config.toml
n_layer = 12
d_mlp = 1024
norm = "rmsnorm"
norm_eps = 1e-06
rope_fraction = 0.5
tie_embeddings = "early"
parallel_block = false
extras = ["some layers without positions", "some layers without attention", "paired heads", "shifted keys", "gated attention", "attention sinks"]
init_std_o = 0.0242
init_std_up = 0.0242
warmup_steps = 0
schedule = "wsd"
seq_len = 1024
Each number is 128 + 24 x the weight over its row's rms, rounded and kept within 0 to 255. Layers, rows and columns count from 0. Numbers have three digits each. The size before them is the row's rms in percent of the matrix's.

# layer 6 attention query, 256x256, rms 0.131, rows 0-54, columns 128-255
063:136091125112113168119115149136157107107135138131115101131134152133105155093095142150168124105112125083116150137117095156099198093097106143093119115105125154095120122180107099149134086101099122134093174140126110175156137115104144127137081122096185078137127172134128131118143163113127117139102121171143128134142089118148106109124124101116122142170126142104117157132133157104151147166120
070:079110145113132095096146108128131124165152142130133102139086133189104154158159121118116103118106138123139115159138091107103116146131152113129146129109139126133130128112138076137120123183100146114148128139176132171105095125151118141146119155073173127121136130124120132118169116139132148143140130159142083151121086074100109140121153111178126085097136151113192108138142142125160137182103
074:115176110160161127112162105155128111144144128123101137090129118129123057137095136163140164081153106120136131145141151149129153087106083137141119113145130126133164129159108103141122083130110139128123160134141167118150135103130121154108130131112162146137120147122142098160113125088132142129160115101117101146121183154112181167142098137137095171141087138145108141109150168128088154100116
085:135127124116146144176127167123139131186133094128112111106121128128095119100137111150124116090143145108145112127095086142148150121121074128112131156145149139129157120131163162123124137166114171144116099128103153097162103153150119102158147169160125081111114087143111148116124114143140111146090164140138144156106085111110151112139139079111110096109105151097153126093096108108101102135144
100:150142104162135108131150112140106118161108119110123101119151137136122149115081095145135118105131136129119120129176111100107097093106138146122166104166094118117165095082146124120119154119161115112118147125149150106206132123141125150111148141153132114144105124149162104144148113131148148106147159101162134125160137101107117119153137119132108155111126108156123158096130169164105107105137
082:087129128150164118146132141119125155099131136144129105145110108148127065114165123129165139142112114132073181134116094127140160134124118139147088179133129127116122123217122182097098121148099150134127165142158079142087121102115109134191111117125136130131135067145152166117113122108128116154152087077144131127163077153135132085139125140140165139137162120104148159117145143163154138133110
085:138168123133079156088128083141119127105138146135118136154126145129180161116111127155106116124149137101165158122129166064146065149145147126117155087110125133138136134114178124130161084103113132142130112152118124153105123140139112132097132097138131168103153146132107140152178128141139141082136136168106108139090139109142144149120133105141104124171098089133089104142123145123128095118134
096:082141110140087115085138109125127113088144128098108189175095131119141110157080107131139128129162129099138145113129137087140150137161159129131114134126107117144116137148114105151123143120061120151117170143131083142114096123082138156142131136091141136183143113132150141123120124093102104176135125146105113167147182157132114140149126153129121162153109143126142149168161142121123089130127
089:151110107127157143176128148138126135139143150148124113074135116117134170110157082075077086137130123132124123150131152152155137096159122096135126115121186100134132123134134095122128101137161116140085138152124132122125144152136110124073105152151161125131149154119102071172121098110121190141099151132120153160083081100080102121128138118110098082077127078123135128143125157148171148097117
087:183148116156120116149124141155061110125103132126109117133151123169091135139107135115129107111137112156126080147170148124111166144106111098125100137130104147154087131132128146133153149154156156103116095093156124127105146094158086114141127107091135081139122163107127144119102153130130101152115087138109152091108117144155128140113134157143129103120151142097124144121128140114164115134071
101:163128110154129123119125136104133126120089121113161115135108115127145158138147129120128129137134115116142173144152160148125099123173124095100141126149116134101093088167135098130154107087117131074111123145180146147122115114159145101102083109165137160138153137111141134132145139146166120122118141105138125141147128105121096114119106096107161138115136102093098144149155136097149145171121
100:126162146161134137133104136173122101107081112180118130159147126129092148100155165153152126087106152131166116157114131123122132126119140122161150141129175121122152148162141125155127091139116148071137119130143146138203094131197108136118186148145127135099126171122124130155123141115144153129153154125149098155125071107163120102147124079135124105127116156155098069130147187136093108165129
099:173112121154167102154117130141112132114147093107124114089110101126135113095094150049101173109159172120098097109132146134092145162128124139098065118150143157118131130119128142104090109116167128158150127126147106091108131131118113129175146120136104119133134134115129125139100114114121136140106120098094160111168147164135117159123143153134125118097119150169130181149134104100111126097127
093:118090130124151103163152092155126105133150130157121122117180141142149168112163111169120125146141138080104116086141095096161152120108131159136090089132169085094149141151138098109094130137176129103111156164124129091137128103123132163134070129149136107131136107180152084082135136126159139095131119087163113102142111113147110134146139120125084136130115109151086147091140119106120128142125
098:162132099098134127104103133054143124118142113138135135136108144101144134145173096123161147111101113138150167168138176136120151123138156168105174140121151131137131109150157148118107113141148130110153121135119174150122154161088114072128133115119087127103078145134106139138155100161126115176066128120180077105095105135123122113125114109153093074115129143104120121108113115132131150142102
116:102075135123131123144146096121154124124124138164144158156151134088137106130127100127140135116136140116127122086139088129118150162175143158156134104125150084153115149157124131139148133126166115151129102147120094129082170134078148144141140137168132109118104111135114095122141140109102134144113152154129145143151118142139153158112095119161165144072139134114139102146092118114163141122142
069:118187085129127118118130104125162149102179145106121114157128148151117137139156125113148127117100151108174114140128129119117128120118152141099111146083114081120106131143105129093148150194128109146127150123147122104089098091150110136113132131141148115107172092115140099193120147149126151139185133160151112163109088119119149123112112120157094151044160146121147149143116101138150138116136
070:084126108174127125113131137156091098122108104169120167177109137121112144096115099166087115124156163160128125131129154140096095188124171113171091082142129146141134133133137129120133141108161172137135123149129120128156119097093135114141135141160123177109142121105147106119077131102072167088145144125168124115138158155126115125128133141149117154122112111150099139087162147138130125118082
074:113123159139112150170119161129134157181155140131125135077124110071169116132196128142127136124142124104122159155109133140144102092099098111136142134120108169106175129112147120136159123156147150088124149136139160109141117163118092085111154110101122128124109181119120158080120118129128121181136125125141138126135101145177130130119108102115070128182114120077103157130122110108103098123133
072:137119124123172114198123138128174158098143126091114131120101152153078093113104120091125167166101085155120150104087098141095174122115137084107076175123152099153093145155115183134163169134130121131118142112129115088104142133120152157150133115120122159151142145111146145088111151102114081137151121108142126142134101180145090118124100141133162131102147183128111136129111119079155146139160
079:106151109113149096179112122111119129097128118120101161105157125131136159115136150141137179136145141121129125163122143154147098095081079141153109115134151140102133103128131162147120111099177154129132081077103205146161131162111147114111148127156125110089147126113102116140129109123106127094085149123123134100126131134173142133150111135113117173141114133153073129131120144123090168080121
087:146139103124119100085160106133118142188111138134121151151114107189143098135137085141108117120118140118104119118154104125160124117159117149135117100116086174092119133084104124116155139111100139142128163123146087136124106119096097157133152137077123147163143144120134114118152131162122147103126132098104120118124186112089119120148121156131175153161122117165121120161157132108113060093135
094:119144131129132115113067111134145109115132100139130144108122115146165145154143152143153128089141131093183078131129164148109141161137111087111138147073106150083110138124140105110141101139140159144127102119119159148114128119162089125119153126100117101106140129149101118147143145165133146139135088148100124132077122117104124147114135096108115115118091115127127136126112121101131149094120
108:128113124080126116124087106099117104111107142117160134132146133122163163113122144161124106119151149111152141151147118103120116111131169119119142125121116150160113101132136099120149161098131117108085153145141146136140116137134175142156134124139146124163106145119108105149152128120165143105154159102120108078164175086125105158166137118133129130125109124138128128084151164178123134117140
097:130135092142167119151155165156101130097116110107133120110120105126111138135102159130142127108151122135096071137127083146086171119115136141136092151162125165125144143115102165126101129139133129165120111085147174130183130099135141140179164150129120110133134105106113105138096120094151141163154107123114124145126128147130100103155138146158124124113166144124166133120140145133090122122105
105:118134130144136117149143133159164155118145111091117116109122091135102110126117164107120190099103126132122123103125110150136141138138109180102095146147136125109107128132078160100059135144172134179169124122130101123137093098122108137148115117119101133123146118152139155136131134138116116129081097160114125092138126155151129110123163181122139151103165098142161154158135100125117116164127
096:149117133126115123124124155104120128106132149120111123107145138112123120155121132135089099141107109170148095143112148144148111129112148131125158143106133144159130079130131156101130115138095120129156174153121149164120104128178099091117128175102117130108127144128112114146173113121087184169137161148134134163100108172114099106111111117114157102091118104117112097132116111166146119113110
107:105096145135124131139131129131085127133120120127098160103161103124102118152118121117165135168098101127153146145129107139125154145114128107080184151150145105132094080122148110136131123187164147106136142135133118118099116159139167116119155118101147097127145101142135151151124189108106102175123144155151111120148139104166130073165105132147156117136179135182152115142099111143143116164142
109:147138130121104103133111092137113116131130105165099126122131118137157129078159142175105124106130154093111105105132173108145085164140136086119140103107127104132152147123121140106134118134166125102116150153100126098107157130095126141152122144154118120130160168142142146121100105139110106105136158093101150095105135109111120160112087156166152129110110128144088109142120133093096135098122
104:124152135121157139099162114104137127140161112133160098142140112104123132106131155161140112093146168116104134092116133123140140116124151138115146122125141078090104128113108185150119129107143118121139161103123144077090131117123148133119161126156125164128122158146143064115089112070113145076105110132153108157145174130133134150127152125129102137148122141120118154154146178150106108155133
099:142138146136137159102170117115128166133123110103104140146126082143131095111068153110149167134118122092093152115129128094119108130129184135164140160101118175115149135131100140124131102112147110125123146178105132147166156145097130128138152158102103129127109105091146110115137086138156187102118078119103136159136159111121151102139115145097163159105136105130136124166155151160134068121113
103:087130090083109128111129096163126094124164112157109112134136094155126182148153115084101120104095129098162131170143161076139120167119143074079152138126178120124128127113123120136081102112126172157105124085067140125130124103137106108168152138118147112159132141113125129143125092117143132155115143128099090139117143074139125127145116115157129110128161151131116144143120150138146151112105
100:153097132127102112100142128156062149138128136150128155125135145146129111139133085129150129144109155096130124113144098141092131138138144130087089104151090145099113156134107084136137146126131083113144135152107146113136088086103145140133141160143122090122113113093134117121133141122125155145171126105142117128164115057112135139127153120093146160152114156158136128163143127053115147144147
088:133110137148104093162127147135135140155158107144129138129131171158174127074136088079104107147156128116135114105144105107090171116131111130079084141109108155183144154170131107153111124124117138134100167131160106160143121124112106135103138176098088113130116073158142110085096101117131113122105132106163104118108168144169083105148115176154133146154144160166137157126120161137119149123131
097:157130098123129114132134159132106120130126121138170103189118131140142153123146143099103104095148128127171119119151119125088171145150176155134154154150129082128168140153157101112169134120178132148119102129133146131077121113155191138120178113144154154077130096111130103136133147134156125132141152102125101127164102108152100182109102161152137120105114133137118144114108099121147129113148
097:141131121149121144132156119118115130122145132116102075128139107181153135106130120102132097122098145133137119126084137138075133115182125112129151137103087154107118102105090148129118100098078102121095120108150135141110135148107094110117110149144135129127164183158141160162173161074172117102130166196095119104166118139131139175145138121087163170147101136105111142129137147126117107115124
104:122141152173133126165134144123151087132131108140152146137137105128113121081099139142097120106105106134155123123136148175108146104097112108131082126132099137108148116109133162086114143119108132122133122081108106167156123146155136124149134094141124115130170084113155142120112083150145121108129135136154121123159177090140126147140137105122112078139115133133076135137140153107108129120160
112:116130087138116075165101115134133133080147090142164165118124155104127147077102127153096118161158108144147140127128157110109111169142129106131134123126195128119154120142122131159114122148122088113131141110142108091071152126095130088138130120146095135131150149147139077102112148111113136105140099133117105111152129154173181122121115124113141120102106150149096147145136136128112093148132
110:147107147140138107121119100121125129117154158143148102141139099161098120090140138146100154134109173122115111144134104117135120098135130094134116107089140161138115166135085141158117130124101126114140130159103136122075118151102153145126114142107120129102140132150150109124120095128142109106140124109138121069119159110114160159136091149128142157102097129152149134161135119118119129150154
100:126155130122137158167147131099128113108150114132127135104119142156091159092122161136146115117130161160147080117118161119101137131149174087113138146114097148155159135098146156118144109107131152140140103112111149071182120112170116144143125119181150126093145166072133168159122158135170133135130146112114160140145142149130169113118123120146137149132089139141123119157139108151114126117153
101:138113137100162104085126163135126177133151159135115105151119106120136121130140127143151106120097128130123135144116106122158142107085119075131138147142145127111136141146155148109161113125151128111107140100145094099128142107116112148143092149125109131148111166148122144105101081122111142155116128095180150098114084139105147114152132172078139123139202156115178142112144131142135167147106
103:093173118107136134123174134143114092156127122119144112154177176124127111093098141144129122133141129141103127064109092118123106154072105141098148115140114141107051168108109088138128130145109124152117142153119147120126104136144122113135161159140123142106120115149132129160090121122120119100135119164120106066189163100131125109133111141103074197189073129154140146083163082135111130129082
096:152096141076115119126094109125121146106133136094112086184118123096162145148133134137184157125103117102123143115151160130126132118115119095101140126120150153147172185159166120154152147126129122131102146138135139132145115159112084133120161131140078147102149166140111121085161131134130122123124142107144174113077137142111126184119147143089160173093157125168103097135154121150121197127108
112:111106068115115150129141124123137127115123126139118148119163091142124094140137149141164164089095099181125131109116174131125118138154132167144108158122126142094099141138115134118110140104124131141144138143170155098094136101100159133091113132069091130115105111137138161130149153117124157119162170150156099122119187174088124124104081150106134142107177110141103102141089113134122140138137
107:086138120145153127122150118105129161157112110142148118157118138084095142107129123109132194145106125156179137100123117054094121194135165105166140136181140119158128140143134137109124161139123140165112136149154165148112147124135103080127143113102119068121098131127119131146130098136155145150167100072137137120085068118101135133144123099133154148148123101129133140146100137102129123152131
098:153124114108103120136094092128098127151122124119120145135117111109126134118156148136130117133120141143112166145160146142142147117140124127121134147159110113118164112144105083121108118081136139161129150157125093150134163137109126123113080134122139116125110133072127149110132129127111113147103122106179142128128121122130079132093095115148115145094129118151156126102092079102156146120109
096:080169092103154103118119091121144122074154072086160111128083179148110130140121130139104145134125115124114139154142136048083145139153153142104113140108145157127099121111157130153112122124123147152134128156121163121152131086127109122134120165132118151131119157145094174143140141142152127127143114126154077075138152127120151135118102167159124125114131114116085147109112105086123113151164
099:118160140127103134139170132167146105104099153123089102144110112135124142101122151111082159161113136162123120116143107138125109095201140116111125130103118099115109141110152149135147103120145125091110081112098143130127151121137153140150133119118143160075117130103157114108140134115101144121117115104087111127133127122094102119102102118128115106122149137130107104168128125163136144139107
097:103128117129081130134075139151131150110122131109138120138129127087161089147111131145142161127129129106091115142117164118096149106124194130131100094161150143091109095174118123149124102116125108129125132157132115105113100129116174134089128136125118131125152113137123124105155157109127129154136144111121115138129103125106086159167124149151139092090157170131129142138156101125123137121130
093:116130160134117115142109099122155142158117114133116123119136122131108135185136108132138130143103113124118078139133107129151126150125092120146216104133131117124090137119176136175194157143137111173126094118111100128101168159134092145132125128101136095079129119150095132088149128150135124152141150124189101142137106130129114123095160108110099112087104139168144127120069117133119114082194
092:115125140117107145134130139109179152083146143133077114143103165141114111086140124116102110138120137115151112130118121139124129132160129136130100152117112104117124156096057101150125132147091137179085123109161109125154084111156121143148160137133088102118120102161101105142145158111115154167116139096137121145143158175152099130117150093118147179151121120128113165141169113124160125126178
098:155136107106132147145114151135092137151114136127137139096115144133162178176149148159111152146075140113104123161147130131137118139126192131122136158157134142126157115129115117124126157115144151141091165137151102142143149174142130120127136124161124110076110134127117087122127141134066147133147117134138139132130126109106087075157083130117084146158101135100143153159149083122142108120162
103:105176130159132155145139131132131120137122090106142099093140164140131132129111102158128110171094123112133101138111126150114123173091114111119107112150141132089102129131123191171153128130122122120110125118130150133078108153117105101115180167170110107160166113110128136136144147087165113109134114143144121163138141161157186150112118154132142148132121167152175110168145110139166151136131
106:140079124121097070106120122109154087132132134133136157115126126118138100139112126148146170137138131145118147118113125123172129116138132089102122127154107143104140133119080159098137128104102142111141115113118137146109147158098135167125148131095131094175130138167120121141090115144102102078114102121126129138139148144113104153144093158117091116115097102126138083155170139126127084133136
098:116107135101140094107121129099130077073125100088132117129082126152134152147135163124147144126129096118154113112156126165100124137165112098149142138107107133124119118151141133114144106113137108119139106139152050109127131159098143169097154126112116110115119144143113148108137162131124115164115123121111155128102124129154129127151127187093111135135118176129096067159090110139150134159161
# layer 6 attention key, 256x256, rms 0.122, rows 0-53, columns 128-255
074:120114126139159175097116115157088100152091142101163130178128111156108112109131093091128143138109147136126087136141117111115167104157146123144100156098126143105125176103175111148143152123162144192125146083125121129128090127142090140128119149139112142149146113132145113093155102132158110096131120083171162133132158141112120106141136101139139159086169132098150112143153170151080131123116
074:167162163115153135109122162117110101148137153143142139145111100100109175127128114118127126124126058070156125120104081128101122151128105173095095141124147108122106116152137147124149101126076124121091130164109132172112157150140150109148114141121152137124162121107090134173131124124110111187093120119119133116143124084152138156163128149115122125182138128110067130098157074169182150119116
070:088130116088085131132124133084095130151087146085128115153142155129167127128150141104113064165120197164120157142149166118161120153124131125148117091138101107154103151120128114112121131115150195092158163114127129129139074115124087151141190153130116102085122131159097111121138143159130163106123086118109104153135132132158146155113130107115116126130158130124110175128133137104153128117131
081:117141159100142133136153154117114154166118145141157156162077153157108175144110142128151153112119129138121103154121166165113074133115137155116099139117156094086137124118115115142110121095096127131148116143146134105130081151167138142153133109107126125134170134137146104148137150122126114129099100117140141141107105101116104161157139160132133139132121162084112155149147100172096117099113
086:085141097127120126112096141107124155133141155083103132148148114141195108133166152146117116140136113131113127150142152094133140125115133143135096127134104109138168128115103160150129132148127151121121150119140136148130106151097108151134145145148124099120112131120128159108144098092134166091168092120112079201133177100128175100118093105176117126156148143118103150181136109105101109106152
083:140082118150149107110166108155120119143169120171124124144128144121121121146133140102077128100121119143115162115135108160127154096144139064107176117112143148115114093135156114143095127161169129150144110116096125104155156092122154109093083156134150150133096140175117141152113134127110097159135158164143136109151126121085111143067149111080083083065099130136160101105116129092111107132082
084:101126112112111132121105146083168165098101158091140136141107142127141146120157127175164125169123134090113125134105157142123117155104168161108112145126093132157139127124104135125142127107127149141112107122106111112150171151103120116075134094140101108130092139107116127103144122102081100100161149101142130175097133107148161122131132161145159166119112157127097187133124179171107128137122
100:098158127116131120125105161124147141158111169124136094139132156120156123133168163128156136142118127069134106116179114105121129129123149148117093129118101119154150141115109097129122111103156140122130122139115137150159114128096090165123119115153125159097134151125104134065152140106137146104136120104180113175126167117151133106086126093127102144143147166139117120127135092107129140135102
101:131148143140086129118111120127109148129126144139141138135110129136095158137117087155154135145148127126110151082075175155116132148125129144125095153119126109145170129136136090127078120160058131162115119113159147118124141130156109138143145089116136097132107147131135150149203135123143141163091112110127135144102111176128134135161131163143137111174106147142104097129123142144101099107171
110:094127156126111151151117140107132107166156124130121131100088159114137136114094103136119134118158118138138168157112147142134135145094136152142109149127110106141147115159131142139123115129094153121121107113169128133135110161157122091119158150090098121113113158165151133155168135115156172124117151112140133153067106129110158146192155112159114145170087104125127107109085147132133106123167
089:125087142151132145116128119130114133113141126117111119163149124162096081155098121148164122123110142125128124121074127114119166127145144116111152144118176148138158118157088126117160112183096134157106152117127121118141171111125142142112142137162115167167130148109140113142163130115169092140146171139149128149153145140133119116105098162083145143101130184082106133081141162098148114136131
125:168132132122127116128134155102103111108105136118137096108105158177121121136111113139152134124158137127103124089116108135132140136125107139132119132129083118120142129109119114150076127127085128131097138087144101114129114161095109145174118111131146089122118147130118133158138135136088124112158111148125116174085150122084133154117127141123130134189135118107102115108156123143118165113125
107:127167105115137122099118139155110092114103166107131133151199142150131137098103130127140097099107147122112085123163123115131164144148100146126095120106113093129109109122144107080097109144144153118102105099106149145159152145141129115116144143126107098135186118121142144122103164127160150107151127147150122098157139091129138140094108114154094127178160120109152158144152143125120153118084
116:152107124128123130136111107130110097152161120162102162138181178158144093142143130185125126146108124151120109116146113115135110126177107115120149081165172109184158125149122110133159129109150104129132108138108114107132135113159102120113107124110153159117156112178139142104090149132135140102119159171126144088120099071094126082151080110130184103086164141142112130121142133135148137130109
115:125123137130097123117119131097113126157132122083158112131070157133134146155131075183119180142094111113140113076107159122157114158149152186132089159154120082108134099145156119129124098158147108156125149155143128080117152160129105145137144107152146149123126144112147159110128143137119123093100111090084094144139100123132122168150114164126112140124089117118126174172172123105179149100116
115:124123125121153125092106097130099102096095105151158140093164136124130146081135079146120131172176132148147159125123150109139114160145170116143153137112164099120154126124102132090144124167147111103135145171113158118113116113153121123167111136139086115110145106200111134083137090123165092117133124108153170126109087114125082109142125143146146159098153126135075132151119155117134123183153
075:180105147149143150153084183121137092152140129099129112132129090111129110140148096146139128150107127143076101132123139163094123163100163122123089142145165143145164118155123138143135114095120114143098094154098088144140161200142112113105110121103147111160146128093116149124158160100156127099095135127120126157149126098096139113127150116090152132153116102130108093166115182132143126180162
066:174120162127094141168139129152126119112135111165126097145152122123161138171149134119164129132108072114185145132154095117078178111137093113108139118091143156147127144133124112097112118136130091172123137164132155140092197169140162148150125126127131126125143159094131155132144131137133140148129128128145153125176134124124134114133128167114112111114148149124144098089097085133163134109174
068:088138136087139131127170108113112150121152149128177165116087123123114148096135144116143119119127141114093135083165135124129134125086112162072104116161131103136135149125105109149130116120122104124119148117179105158182099069131125127146133177130136107125146096135104125153102086146115111131130140098109154107137095110099118114126135124155101163177137086134137161132152137155117144086074
077:181111113136141111132143136197145089115156105151136157149134090131109129156127162135133167103143119160117127110097084161136145158140100130145167083150146130090105102161171142141118128131138091153161111182116105115143148115140140134146148153131132124102149104147125132142128111163108138191112176144126118111105101132137119143154149164108091077134130073151138105122154132130117071115086
073:142131155103130165111163095129098126122145121107129153141115114171106103129102122092129173113144124157070114119119100149146140153161115134098193130130140060119137127104171120137119107108109146107129143134120129141133081154181145125162113124145128120167137115129109092160167117122139101149116137145092149134138115137102120133136120154115150135136111110156111136151126114091119113075091
089:108146088153129143115092151097146149107091165097124122123161124118132065119131139166144129142128147098146122146115138113152135111158159112119091127099088156145134138138084121110145121115173150091095098104125143142116161115095117138077130118178095153109151141118160118052127140117125161118144137110123096164140180107118150134084133125142118145139125150093138153117121107122115147149137
088:148119158126138104159160143121151122126161122166103126099129121109076147132053112119159148130147135109090120104103133173121134127143115163164105184151147118174125140147133145093142133140076102140117129108140093101127123114100130119160112139120135106161085145116139096151167150148089120133136147116117150142161095177128142162121170162124144137117108122113139101092143125168111121118145
092:133118106122115118132137053132143126087110117099131142136133174142162133144156128157133158163127141161119105112099143135129114129118107131152129112106063141114138131158143107132116088127128102086121111117142136145129121160091129132091169129121123138104142161148145168122148150112136143121145097136118131147124154100160136129110101141143156122146111139100100143121140129090136125105102
081:151118103143153148130124134147150074143108107127135110101124108134075124126147127128105098124131109160121125089121114127117154134110129115133156140076118123134083132141122151125092114122143119125160114127142122132095122142115130121142114122081163129099067094136075143133120136143123176162120125096113140111140119121112128117155156164124118115107122117143130114103124111105095107135114
096:059131107140132114143133160161167099112128140102112107136164109124144150141159131095127092142110125114120066152126127079116141117159155160137154146130149132143149119159112103106167125150141153132127118113111126127152146142110110108095163136132071131116136091105134114119131142101178122126150134089147116131140144114101113107083146124157151134141149164141123135157115109112130142159107
105:155136126163114160108097133094131172141073103151164126128093111127126137123122064099147149127157148122141154122081125134083123131143138146145104156146106143162111086121140117163091131144068143134134135132147139126103142137132135158136144090143122107145099118113105123141136133147160109143109129085084098127090092170094146119171122144135084113130120122104143122093117089162159110081148
104:125117107136134123086116162163130100168148090109144116119170160159134105095109119111087135115127137145152115116103136111118144167099114105128180152095157140138145107143141196149154118133136133095130087151110141127091168145150148107119160119095116158154134121150135134104111107108138139136094171078124159062124088115127114047093093152164088142132114125112121163080103143119142126104143
145:147096124107123094130109123144155119129133132138128127155151111131115157129153135095132136145121125146154131170183099114139148150158142102116177097123174100115123112136136137106170161122166081113126137154093081088125138114131148098123120169143127176141104104128132127105111086149141114113097162114131120102127129120153116082136098100110130123083134097130114120105107137118134138158131
106:069119096090160100105131108129112111134138133148152137171138092128129139137134105128148113124131111141101087148120088100125118147115149136094159133128179117194113127136142100079131120165131131101130138157115102098128146129147124085114091184134179126126138080115114120116118112137150155143148161149141182111131097099165129111124128110175111146069152132141129138144151072089166176141109
112:114114114120146078132122123126103135144168137136099092120150157116164115146157120165103146137156115088132124148100127130140168186144137094140092128134146125147115116120122104162136101090144169069140143146099136132134141141137113078139113120175122117125120158119139164099130106155164156124103147129114101141111139100116145106107108123147121138130117159141112151147133094058150177131123
120:150097130121135134125110100136125119145110142165119111114114131069130137153152138060111114157131111152104112146153165101116164085193119109139174115128095102130121121115170101131136135120113130101143099158127147121163117097113151151127134145161173155147109142099129109116115099113139140152140161132123123129140060149128145155102140094120122083110116089118101114129097129150116121135110
105:143116113185159089075107150131131099147149141143130136160107116114121128087122128117138136060086126157104120155134144096160100131168143112136142158156128129133108125119067121118078139152152137148145103072151127174129134156167163140142097106138156113130115143181159121102121127139118150138082105138142116087142119134119156113158110127114105119152153081124128097156087154129110106174115
108:125077117142176134118118135130169182156156136139107153098125056104154137090160165117114107132073107137066113103174106136128143122134140108116134100127130096132108131140102095097127168119160093131171133127138125149123160128109123135155106124092127188092153107124124108151114123119089114119140136148118100133137127118126114171118114097117098100109118122095162104130113140090113121104100
102:138073156133111109155119151111100099116126170139093099124125140137145122082149160103131113101123147165158141142166148070126117106102166098144184107152118134090093098136113137143091126117142137128064125143134087157104070116124155103135121195127155146151122131146136117105142163143123153150130140139117132141154129123101119106097120120113129136148165122181135157094108114137147108078133
110:089092166156117140167153153115133140154139085082141166119102124121144114105091100134152138115139115127150133128148136105115103135125121144162093151123147116132115094156126137129183176118108131177136140137132127061126158164163124094160144098181152129077164122102151114122120142132140112092087079127138111127145119132162143101114121165176147172128085168173137103116119131166104118146171
110:103150106146123136149132126122143144094119139143077159135176099117090079089120159128138155122105128103142127089132046120125125138143108116108131134121121161111098156147114161105172154122150127137127116155144108111120122144139109124136106161112105174151115090041140115118069122110143141142139138102087102144126147172165162139090099110110127124131145148133118115149125139121116139160130
104:086141151140104125094127108113165134138119160130161086113120147144131097092182132127106156129153153121105139119121156120138139099112133119150108147132118174116118110137123118134111159090165107095126143105131092110092099109109063160120101156089127101132106125095096097151082134130100149117134167116125107107103105143154088110125187121176124179167100112140161145132122138123135134118140
117:097116126127107119151088153074164124143180112085139154114133104143159116126123100103147155158104126091132125111086159134135116150126137126152073110144119172130107091127118151096121142141103121160137147137123086113114094157147105162118121130134122119122123131084153135125116127116155136111120108164140093166143099176145132097117125107151147155151142159113131109157153111136148150094151
102:115165131111180102141143152131128114174099134111128105115133126098135119153122169115096095130100136128127172147142118146143122096083138136120143140109129121140142122103147121131120130161123121113126119143120142095171125137130164140191134118139143169124109149199125102110129153109125121076119124118122127156155143144133104088125125099136161158141115186148117152146118161121126127110147
096:080163139158128127114160140157078118099105158111127133145100135184103111102110109115124124172144126155124088101135089149117145133127164135109073130123128163116127164135121128109091119136100166134134150108172103099185113133102110171115139084146154121125120106137163145160114155094127166142085139123098118143133146129106124104132138130132150130093119124147122130175137091163093117187097
112:148137105112129151118126117131111157064163147180116162128095153150083150141134151123089143128094146119114141129160137113111125114115124131107129122120127122159136092099128124146127114127094101170125135089109194161131091167082122146110149106135095127139142105133138173079114095116103114097146159115109127175095148113181125126101109107168111118139178148146158149112126108150111119130134
107:110099144143144085118130124127175107118140135122163135123087118096123079095179128140091125098174133124149105144192105159115193105162163127170137150157130120169131130129138154149095109084108132144127136140131127120104121111142113128143080179148169118143129099097121105149137118152143139084181132147164172157147159126128132129151124111117118156119151093158112091134094141108145143129138
101:106137162168116099120097139114088146138162148122117110139137168158126147113109144128143143113153144055135122122124115158109149133123171138151104158167124098131138132100121132147115113172098120090164097096120084125137136152116076172183164122124118089138141134103100096097116139127154164139111103144103109161091170173137108121095118121177120100118110077160165147102152150106148127173138
102:116124169138125141166114170117189146145148094138124117148102150094095134162145136100113143121173137123130126105101105124133114074175126105131109149083144167153148133140103159153120138154102183108117104121125158146123122088062097119116124127177100155133096129177167113115100130128094125106100107153121145115120136152160110113122117136140097116059149143153129104168120116098128165108080
103:103085107138138065151114099114117103087144154148116115145097147095099103111112132108109129096121147129153089133132118124136141152127145097106129141115156097129136150147101117114101148134102133117098105154109127159105160090126149178149187167130139126134093153112099154156098112088131114082103086133147144121113113129147128140108116114157140132170126139100087147132121148102096118135113
097:158114109125109156116147058154120107109116124143128113146104101135125101128129156098117180119169121139108116138137108103104144097139109121120070079150171153134132089129125163096128116155126108166141132112106092057098171129116134142162074133114119185082123138116127130182070117102108155116117134148095106159149141149134133127132152124091123143142129098160132147130116162137089121176110
100:124122168127131128096087139131093161141110124072154153115102171125136115109140114144155159128149136153139136111168154153137097119080145140122111142146129128135140125097110098134104136185161162167134142129120139152180129148148127147080109149101087145103121174094137065170096076140124099119143141126119101123128141138148113102089111122144110147194134134172105152147121157139109093173117
104:133112129094117130141165145118141111118124121121129091138143162122160141077146127094086092103161106133123145159160103141137162148177072101123161123100093104138168126107138122127148084120131115112137105099108085155126127103150096103143129119121107121158114131098114124110138104092166113106157105107133094055131155136126150119081123156096110106140126078137115111094144124118122129143124
104:110104116138181134125142167117114154092102120116104149114129103122097115149127145127077073104130143146150137133123130129107111166146138127131118129098119084137147129147120152114114136106113097131147114142117120157134127124145136098124148114171157115118131138151069124119118138120108114142118151151120142150132165144108131120153100100140153118157117147137140142130168111178149140132124
104:113143108167126088143176138127135120123168127138105138140171109100117115085119142154114106103121109093134116084103089141166148156111101175161117120107148144139089084142099172138104153164132075138103188121127155105111119099116103144139125139106133119091166118117120164120087120137095082139128099142101100099157140154126106115096155140140113094109098116107126149114130150126159108117144
103:106114117144180058090130163111102135120109117070113094152135136088138110107130138129107081145116156160158136122139105128131128147130117105103150158107113138128133145094086119117101151115171111106136093086129138137107121104124145103072126111113140154120102132177110136133120084085124159156169137136134130121200156127090133133143116114160148115099156112078123135107120145123108128158120
101:106142137069127105118120153098155111093133138088131149136164170113105134107126139119150198088079103118100131138137130156114144133111139109129117101150140107125120134159161139074149135106137112140174134124138163096118108133135117073148161119109108134105114137127122104122134132120112118120140112095115104110116145145117129094072126133135112124162123134150117173112118153082100113121094
108:092180134167114149148103117123115114144107118123142103132099148141135159128146122145131141125113116134115124103125114132114119135122094116085128109096144079152084147093123153099128078191118088121082134108129135125073168122161151096139147102142153101124127107150129141149114170149150109119107108100092081143091154087132170147176131147131109133148170176129087167136151128121127150111132